From a checkpoint of a small transformer trained on Wikipedia: RMSNorm before each block.
Each number is 128 + 32 x the weight over its row's rms, rounded and kept within 0 to 255. Layers, rows and columns count from 0. Numbers have three digits each. The size before them is the row's rms in percent of the matrix's.

# layer 2 MLP up, 1280x640, rms 0.121, rows 164-204, columns 0-79
121:120107132129081126086126128113093068104094152147147103134178109128130116143166146100125093105118071101100085107118132125178072115125108151172110052116132091085141080153138092101109079149181130134160161092131152150108098103106117120140148111
109:092122071121081150135076197179130135093135082135178171108184145136160113153150086115112204104119083135142067079064187068066132126128111106176120140119130149131064154119204056125161201162114134129122133161144155106144154154172152093192108144
100:089157193132156124104183145131144080133115157159092118105168084177137173122096174100105083143167150120086121146108146091131062118155095113202121113142181051125128198106154116074110132146128133134147150115078143153083125178133089124185147131
099:122116095045133053120184102189146080158111142081094120104099140135150206120075091095120130094159048103124148078087132160087092109083131119138158140084145138127182145122113145101134153106165155119097146149115083133152141151176101084133105113
122:177131163148172130042139154106134127137093123074069076089111156132130098092150156126157097126157119182102107106151121125110098119143136129085120118105136130071113118118118112086116166111206101088109090133143113137146126131173114139140104165
105:134137106120153079069124031139108148068155136098114094147147103150097144111114115108113105119105140119098145148057127175106107128141162115133127121127159126120135160157135113136121055107140201044123065140104085085140133097085104124066117115
108:091122118205126079136125109066102158096123132111135195092138131132063118125110121111109144144217126121157074110114068127186113154154123174161157115182023105097115159135107099161145182164085146110118128108096128113119166135144123158122111102
086:106178088125092092086117132102104127140200060123166072145170099084100138134163127119163154181131154170120067084090101150133109119194148108098146128115111110174217121216144164143131175141089137111107124119102145107148082122101113158142147099
112:181152170150078122104056124069118178150114124179153117106159162105124125096157177081098109117137092156121115118184147098131087132088094121140134137123175179121172128158143134138160140123082152147116125114168119151105090127148087119103164148
110:152113059148129169163081075125089137106092167106134167160087137079096097126138096146122141109151159162135140053130097142093127071154107104193139181085108145143134073090196122146083124131114101135065146142099187126163108155163163151139116083
100:166085153128128184122176066125166162158123141173081093178071202163118058141134160078116120121092120103164154116152095150110133079115097104142086202071122131157149132138207076127132143136110141152138107142125065121109173110178133105120125176
087:186155143123151151108155098137125186138141184143142155142111105093118159197154125161149159086127122184123109124105155101125159121098108031107107172122125105113108148130126125175167056141120132106145119102126148162196118082127097106080090124
106:101093069106103169124088131178119076107136077151133172178127151152147116225094069136139172124190080170183112155156127084136164181171092168192105125116133138127146146138111126122106088132086113171180158178149126188145119095159170144140106146
088:116186106141103098102149141131111145128173118137144096094140147137152210146146126153114150121180130122059037097100140143090102109150113149101074159178106033130107106165179121153092166128157104110149135132127085154109168153183128156142092134
099:089120138124085106126082135156255140063120126093122138181133073122139137153156107120100165173129144111174097090112100141135118141082124131106153156132130165176055158195142141128185161134132141123176132106143150141144162184136172106123153129
125:147117148114124101071110116130145068174150139065145072086129162130117070140146126126181112148120141087166108134186113126107230119137131134134117182119036106109116082176110095119122099116097142128124094138100108153139104190147077107230124171
105:069177123146119117047128180110134148084151147102104167159143142168123143143144110196056172152130179061111125082145120202097174109102143058127112111074080141125179050119135126141136161197061107173095094123099108116185128126138110107131093150
094:109115114122146173132125173130112085130165172117160180113096163137129150153141108105070111130145094171147204097138121143093083122154114104045168175156135171099157121153112112132149125148137142127111179146102148136181126097139092174132161107
087:115161148150113109038105190105105164114149136135122195120116074179140052166075126198149130152132082163146169105158199138167190099176104168157155152146113120062103100125171106126127128177088112099139090085160074147174099146133086175097150191
101:122155153130036119153090116095089118109166122143160136094097087130077074105157230093094094135096168130128098080152123132169125220097123137122078150137068145137126096132137124151145103160050121118139061143120115146128166204137124069058149114
104:077042152178173112157153122091126155154129121090140174097056131100114105154140074115133098119203178149163123087109146141193132085119067115155169108110146124092131082125135153166134152166143077160102073104163159136126141131180194094132119131
120:150146097069142096173069118138082085141114099169098115111144151127126185171112166108114137127149090126064171142150058162108143080097188114089114176133100167110191130113151139139146090073078134151140150119119158124158184072184123151130115141
088:101116116085111067148105121143075113112138100114157083105124136088185121100120110160125128123117128127057059110107080127075116125163136157140121189111134148159125111130158146071132179157194100115137153100141045140196189169182125088149129167
104:090164065134192128120128114145131180107138113140159134118102130113141127184164157165161143106136109190102144085157070116102113109151135136112137112071161158101062096136139111167170150082118139161040180127124171149158124114118115130120107120
100:172114140133114128207112100102074202120163008127114058122135191117135174140178135185098077195121117116130134137186111119145152101084062162117056111131132132130069162102116159130143188141131151145164112129144121106115175176144117122122185085
091:159176094109125126110186091096160080114189133132103162169081171121134129133150157125136171095087135115075093099132135112100132133119090086206157106124108106100130139108101092144154135099116121062198074117111142106135104124126104134115181100
083:157077082189057117137160126165138092130105154091145160095143125098136132165121091106153108110116126130115158111116116141147138082177117064170078146167103020154160077147119115085184114108179113122111097103125153080177112129122130144104111208
109:153124097183116108088152129144090131156109145125159197073095132124094144161149121110083098111085132071150110161135127133126141103113143117167099124120128165104132131118122130103200127124092152187164151083124134116078169100095165159163090186
107:156118132076097082154102127154083127143117108120151105224132187161093062125130108124141114084116154216155155147117131106141146096132111120134122104024103081101135135146114139120133127101092106119123154092114090102093160129138107100116123071
115:153156170127075155101165203121123104077108140137141096115143141153144100172040127147120115149153068106159159098105178107131133170112122144118117153138116103183133128134129066123089113079102143118125109143084143109117092145175170107134111084
108:125134123178102084084149163111078116081135140084148152163137119098167140137134145076137037170204100228119117143094110150135109129114152108168104137146104102084144164140123121129131073093140119054098163159103090093150163146131121112140135111
090:185141130162118082092103096207115116103181097161127129110078101096086119178137095109106145095110068117149058184180155163129110194089155168130085121122107087082189090140069164107096080167151181158140139100142160133162140109172131161109129148
096:135135113078109175133162152089126180122196124138150093120163167161135076139106105155126110133136198139147081125131140122081127058093110126121114118051123095117082084094154121158124139083189110175167145131069133106148158095129076115141199144
089:123136049104157131120149194150122129108130120206108158146139106134143151147176127136146114130104089086076130052120162088168120142156095145092101185153063135127127114133158108112100088116065139093141081116187128138075106108033124164074128130
104:190122112103120145143110152108090131176156110111133077166117131140054130088118137108170095111183130130122153158081109123147131109102158103140120113126110099157126104111111120097112100138106159155141131125120182119062161099115048190137120040
105:109146200142133099099123087109102140099089160162162048163134130133098142133112137107139155154175155134104178170102158121100129090152087112134132115088140060162167120119105112124138027083091096111147068167114139096171123145163154147123104062
112:140076136083158185105098146153168097122084117161148154131137093094131140171105111123154104113149105157118203183079070094144097155149138172143160209100129117123137153111119126045135142140203151098161038165164123099147148130142140233115146163
097:078188079203156054128147096094096123147086116100054100074119136152154172109119145166156059095073114129090144128167208159135146061173146109092100105127090146127130136148122185089094092099060125186086058123140101143114089138127099168109084094
078:146136137086080121086111141142078100111109072163128109146104115192128105039089107146115106158087115129107125084104138060137161111150111100097135080166138107074123075114155127085122107191129160117145182115157092147166088083117125109122165213
118:114060103134134128082121131126189147164113070127152157170143118140176120085156148122149102144118146095085122135144172193138152090137126164152079098120110123162117135143163152094082183119098109126163155118165202063139065160157140150122090192
110:107048148044124100066129167091105141096117141116116111156094133141073132124148099143110130106125124110093128119115134170175119117162151165112113140172130177104118137143163097172112107100144153153128149056174188119105078165037143142175096125
# layer 2 MLP down (transposed), 1280x640, rms 0.0854, rows 164-203, columns 0-79
131:136107131119138133101110150145168183106126090187183092123164138099121143098127137070120120133155135147133086141054160166134156127132106106109177126167153124176096136097150102081101113166100132146173098176102096047114115126108164132072149097
116:113128175127168105192165124116140092080146093186104134099152081141131139100116125092091128139129128141117135083132137156200116110134113115097148108105163066104116111134129150074106138082127134114175088129112059178102121109175098099105125134
101:143060044178172143181154069133083129177189168121120095131087087159146172045093118127130102086120125132128100144127125121138112138132159126144118108126077163155111104152136156103078135085131100121128110119084103154068173152105153073114086123
104:088155126101147125147114138132177131140149134107137190167129142195069132169190105115113183138091158053130110137094140149140115143104107083135142092129170087120108165137119106161118150129154166088111062183137106117109132107129097124107061124
115:129068109129142118151121111113102149195126105132100096115111111132123136095076119102097085133132139189135123116159192065182075142110120128088098125107119119037115091136091144155169160117183155136124095160190097189133102106136107155127141140
099:104108167187154131056076111140176165114108138198087138096110110092153124126182070155151112079071165138115132099146133155116130155118104132140187135208126153120131138132137167126111113127148177112165124168117128175116103107107134122083111108
108:151132104094094163184136167100138141116151131128081146128066118125164162138123101076145136139120157129130098163104165111089149073143125157154137146124092117136138088098117086119176162156104155141120044190135202178119152096136110122128150080
086:129150119130117141086131136134058144127141084182085127137164085114045077096121109108117148171138118129101083165122121191133162156139152139181173177138128097191113130145151086146129129144138129078127120053162120127145077145173095155104102113
115:123147085162102142142145072092112102156150134109147120101123167083117101139156173160208186137129151137159162121156090100130108132118120048140105085140170082087106168129121131108098159096100128124119161129102128099140102156155151123166129125
111:088156135141158142130093093155174147150120126115110167104125089131127064132114131137142112155104069094162088113156168126127111181109146156129127134150128110180055121139109096135088088118136162145078097083178122132133139124087097131103176149
109:100155167114132096144134148120158099090143125073157158103137119129106125102151122111138163141174140094117146164201125117153132121102098125097103126139113119127110120129156161121168138174102089158066095092126161065114184129045074177126134123
091:156080149159125154177107088145094229097057126080072127113160156160108146133135180106140112137148134095143127110115162153141165118145170086136160189107135076150153110139133148137150156067100137164156162116092186194100120093123092164154123157
111:114145103111185156203123145096190210128187128078139087120134141091175149104122138112117127144143111215143108134137128087102173175138118110150075062113147120096137173116114127121138145098109171100165071115167099154103101153072125116184246160
087:135105152140141146104116109117080105145127136149107135127131091076181178097125075115145132191099136108113098104112076128162143142118063135092091124129112162087162096103137120146143111130111115062119082116131089152079060168129137148087135128
098:134145135122108084143177182152085078152148115131111148097192110153083098174134114123139110148145133115133201104099167113148177127163091123162086066124145118127108142105182123122118129141138125175077170138134127172074154139158116173124122188
112:137112132145137104086118157103086120123141146153180142142091103123158155127135140144083107127160131183125136108093124082104057148158164096132097060149107121141109142101106117145135080170110160136089124086086132124123134090148110114173156121
096:068154085152116113137111091114131185166164144131113150139117116176125071110126122155129115156148095114091110177130122190172114167212129174103122170089149096101196118108131119158152119146101138107171122099112119138195148191166075081090138171
098:142157101090124165131141128144086137106122138162131173156118128082129114185100131128071081083181165168137157067097159147122168133146125138107102184115177140094115105129102091167067085166149097157143119161089172136061124129148080132144127141
110:174118105096105167134093081119121090142079158112139064135129143130119202135196177034153093118121158130113126107081105146102084130088166144093130098146171115145122116141133135123143112068136077076153193185125133114121139113099144081130122063
106:064116138132092104141092137064133071161191148106086153109122104144126157137101100180114120102123138139123138142078195162060138105141176184111090114089149214075065160162092136168111085105154094111102098078142161073117148130121149131147135092
106:115125108145160142159129164118185193158100167119120114186146062136124076044137145094135079183152121116113106060149113182137149124160128185154084108077150150125133136076112101138153132112148150166143111146087091092140136168085159177084144094
106:081152092121110128159121161169091113130125159153138117137167131152108157081128137127164124089146099135096122185150129159105120143124194130137106124107082145131188186115134137129203170096080109128152100071122093092067137113159166091118118108
083:139147132181133146100137123141120103058130155158101143110131131144138114149074126131081042162114096124151140076108155124154074137069126130106073114144110123155117170098130147102112067131058132135140089050170180125122133121132076181115100134
105:169170089178152128133195141064078157149041144192153137130113136153147067123056136118088093115147094070130131102203104146140082120041104117124110136070150121167118081208147147140146135123128135187100122113084184063136159134167113118127164115
105:184178147151063149173157152179166198118149107126117086127140061187073133150109129137109097165159094167187169142171207174186136110066121175124165130145180168212141091138152073083127116163163064110094130070188116090102129164133109130183126093
086:106103147187076188117111138127107127176167139128060101129071048129129148150126133071097104064130098073177049135149184182109180139131111089160125120075208138117149136102160180124140149114134121118173130097158123189122167108128137149101102059
080:181164125100167104154134191149086099165137184165100175093158085079112120049108134125151132087196118108118118138135091137125131143144148127075079176116129112139187145166089153181075190117125132157108115126124103131193132115121169126109110081
100:157091106124152139161140146113168111122155156109121120145160102078150173194114100123122117157185057176159108159107166168109129181136118130123134089142125124180084146102155178105145158140140113138202115111089154133063133086187114117193090108
111:155135125169120120066128077112149180135162132138165160145112143123127117147114147097141096137103107113156126110144118129112136160158159090188124107101190100109105133169106144156094134188176149153056159137136136096147154197124110082117149092
104:156129160097198107102110135094161157139084083080107126102131092148130121172129071140108149184103142084162121146123127101100108136053160076173161151157083136150102092129128140117078108111107146126106133098183139120106173160119167132188127104
103:191105124077126113138159132080101120155121148176091134070145104063117139121096148142071092134126128094047134115133114173099116154200160130140129121088156129091155147185096126097133119136096128101133156090145096111151163135163136137119201071
085:102105136118189131123185114172198160059123200098194128156154194128111158116118132105191131110145120121144161119192157118127176139135164104182144137157097129130225108154152221118191135149117070147124139088139192165128101125169107154171109158
092:202140116118109157122159202085126017168182129169136122168166097151104056094136126122072118150123090153118171128100143122140087163156110119156097060095170177127081125087142169148136158132141211201073141117127042082124131118135117117119161110
097:091171087102129143037098140118069113098114173093099110113082197133171098169098141161172126103092124114129141142107072102178126134116082151100134178128151096061138148106125139106165087134034122155162124092179128122134103135127128117174130159
120:133114131088152117073169120140073121137138160071093183153115145100152151134168106116071101188182116124181067136068134142131108136126090120111177145133136179121125114116138182148146127103094115200163158133207165122114168107100160160112149093
091:130084072123129140056144168101124092125054120135129138090182098143127142146099087174105114116169165117122134092122137151141155140097176122140117111161144138107132123120163121134158129166137159138120113127105123128120105160120122142137055114
104:102096135124120154139133148196100055111154148096171123081127164100133109141158142082133145125124142082075138139108110156136196105168122077141088134153140138148135090144075128104185142163161130108139117134136111126107111080091185082162192103
093:147102195149157163123077107139115175095098071087144104123086143135129126168093120178123105140175137098026137109147181104144178089141108226130076085159087111079179080087124078132153117122076131104149126137137093177144056170208138140139154160
075:135153134130159133204110157164082136155158131154137179153129195155130172075079132130083122185119163149117116145154113122152137118133155167197158126098109130208126086092070117123132076122158158087158162097109098142204099093143102099070135078
119:117110155104178170150129169177104114190107121154209113136154154075149114092148161126142134121126157139083144150143135138144101082159142072120124093104172163141133097133125094136109121094126113164081123187111164127138090072102167153137172115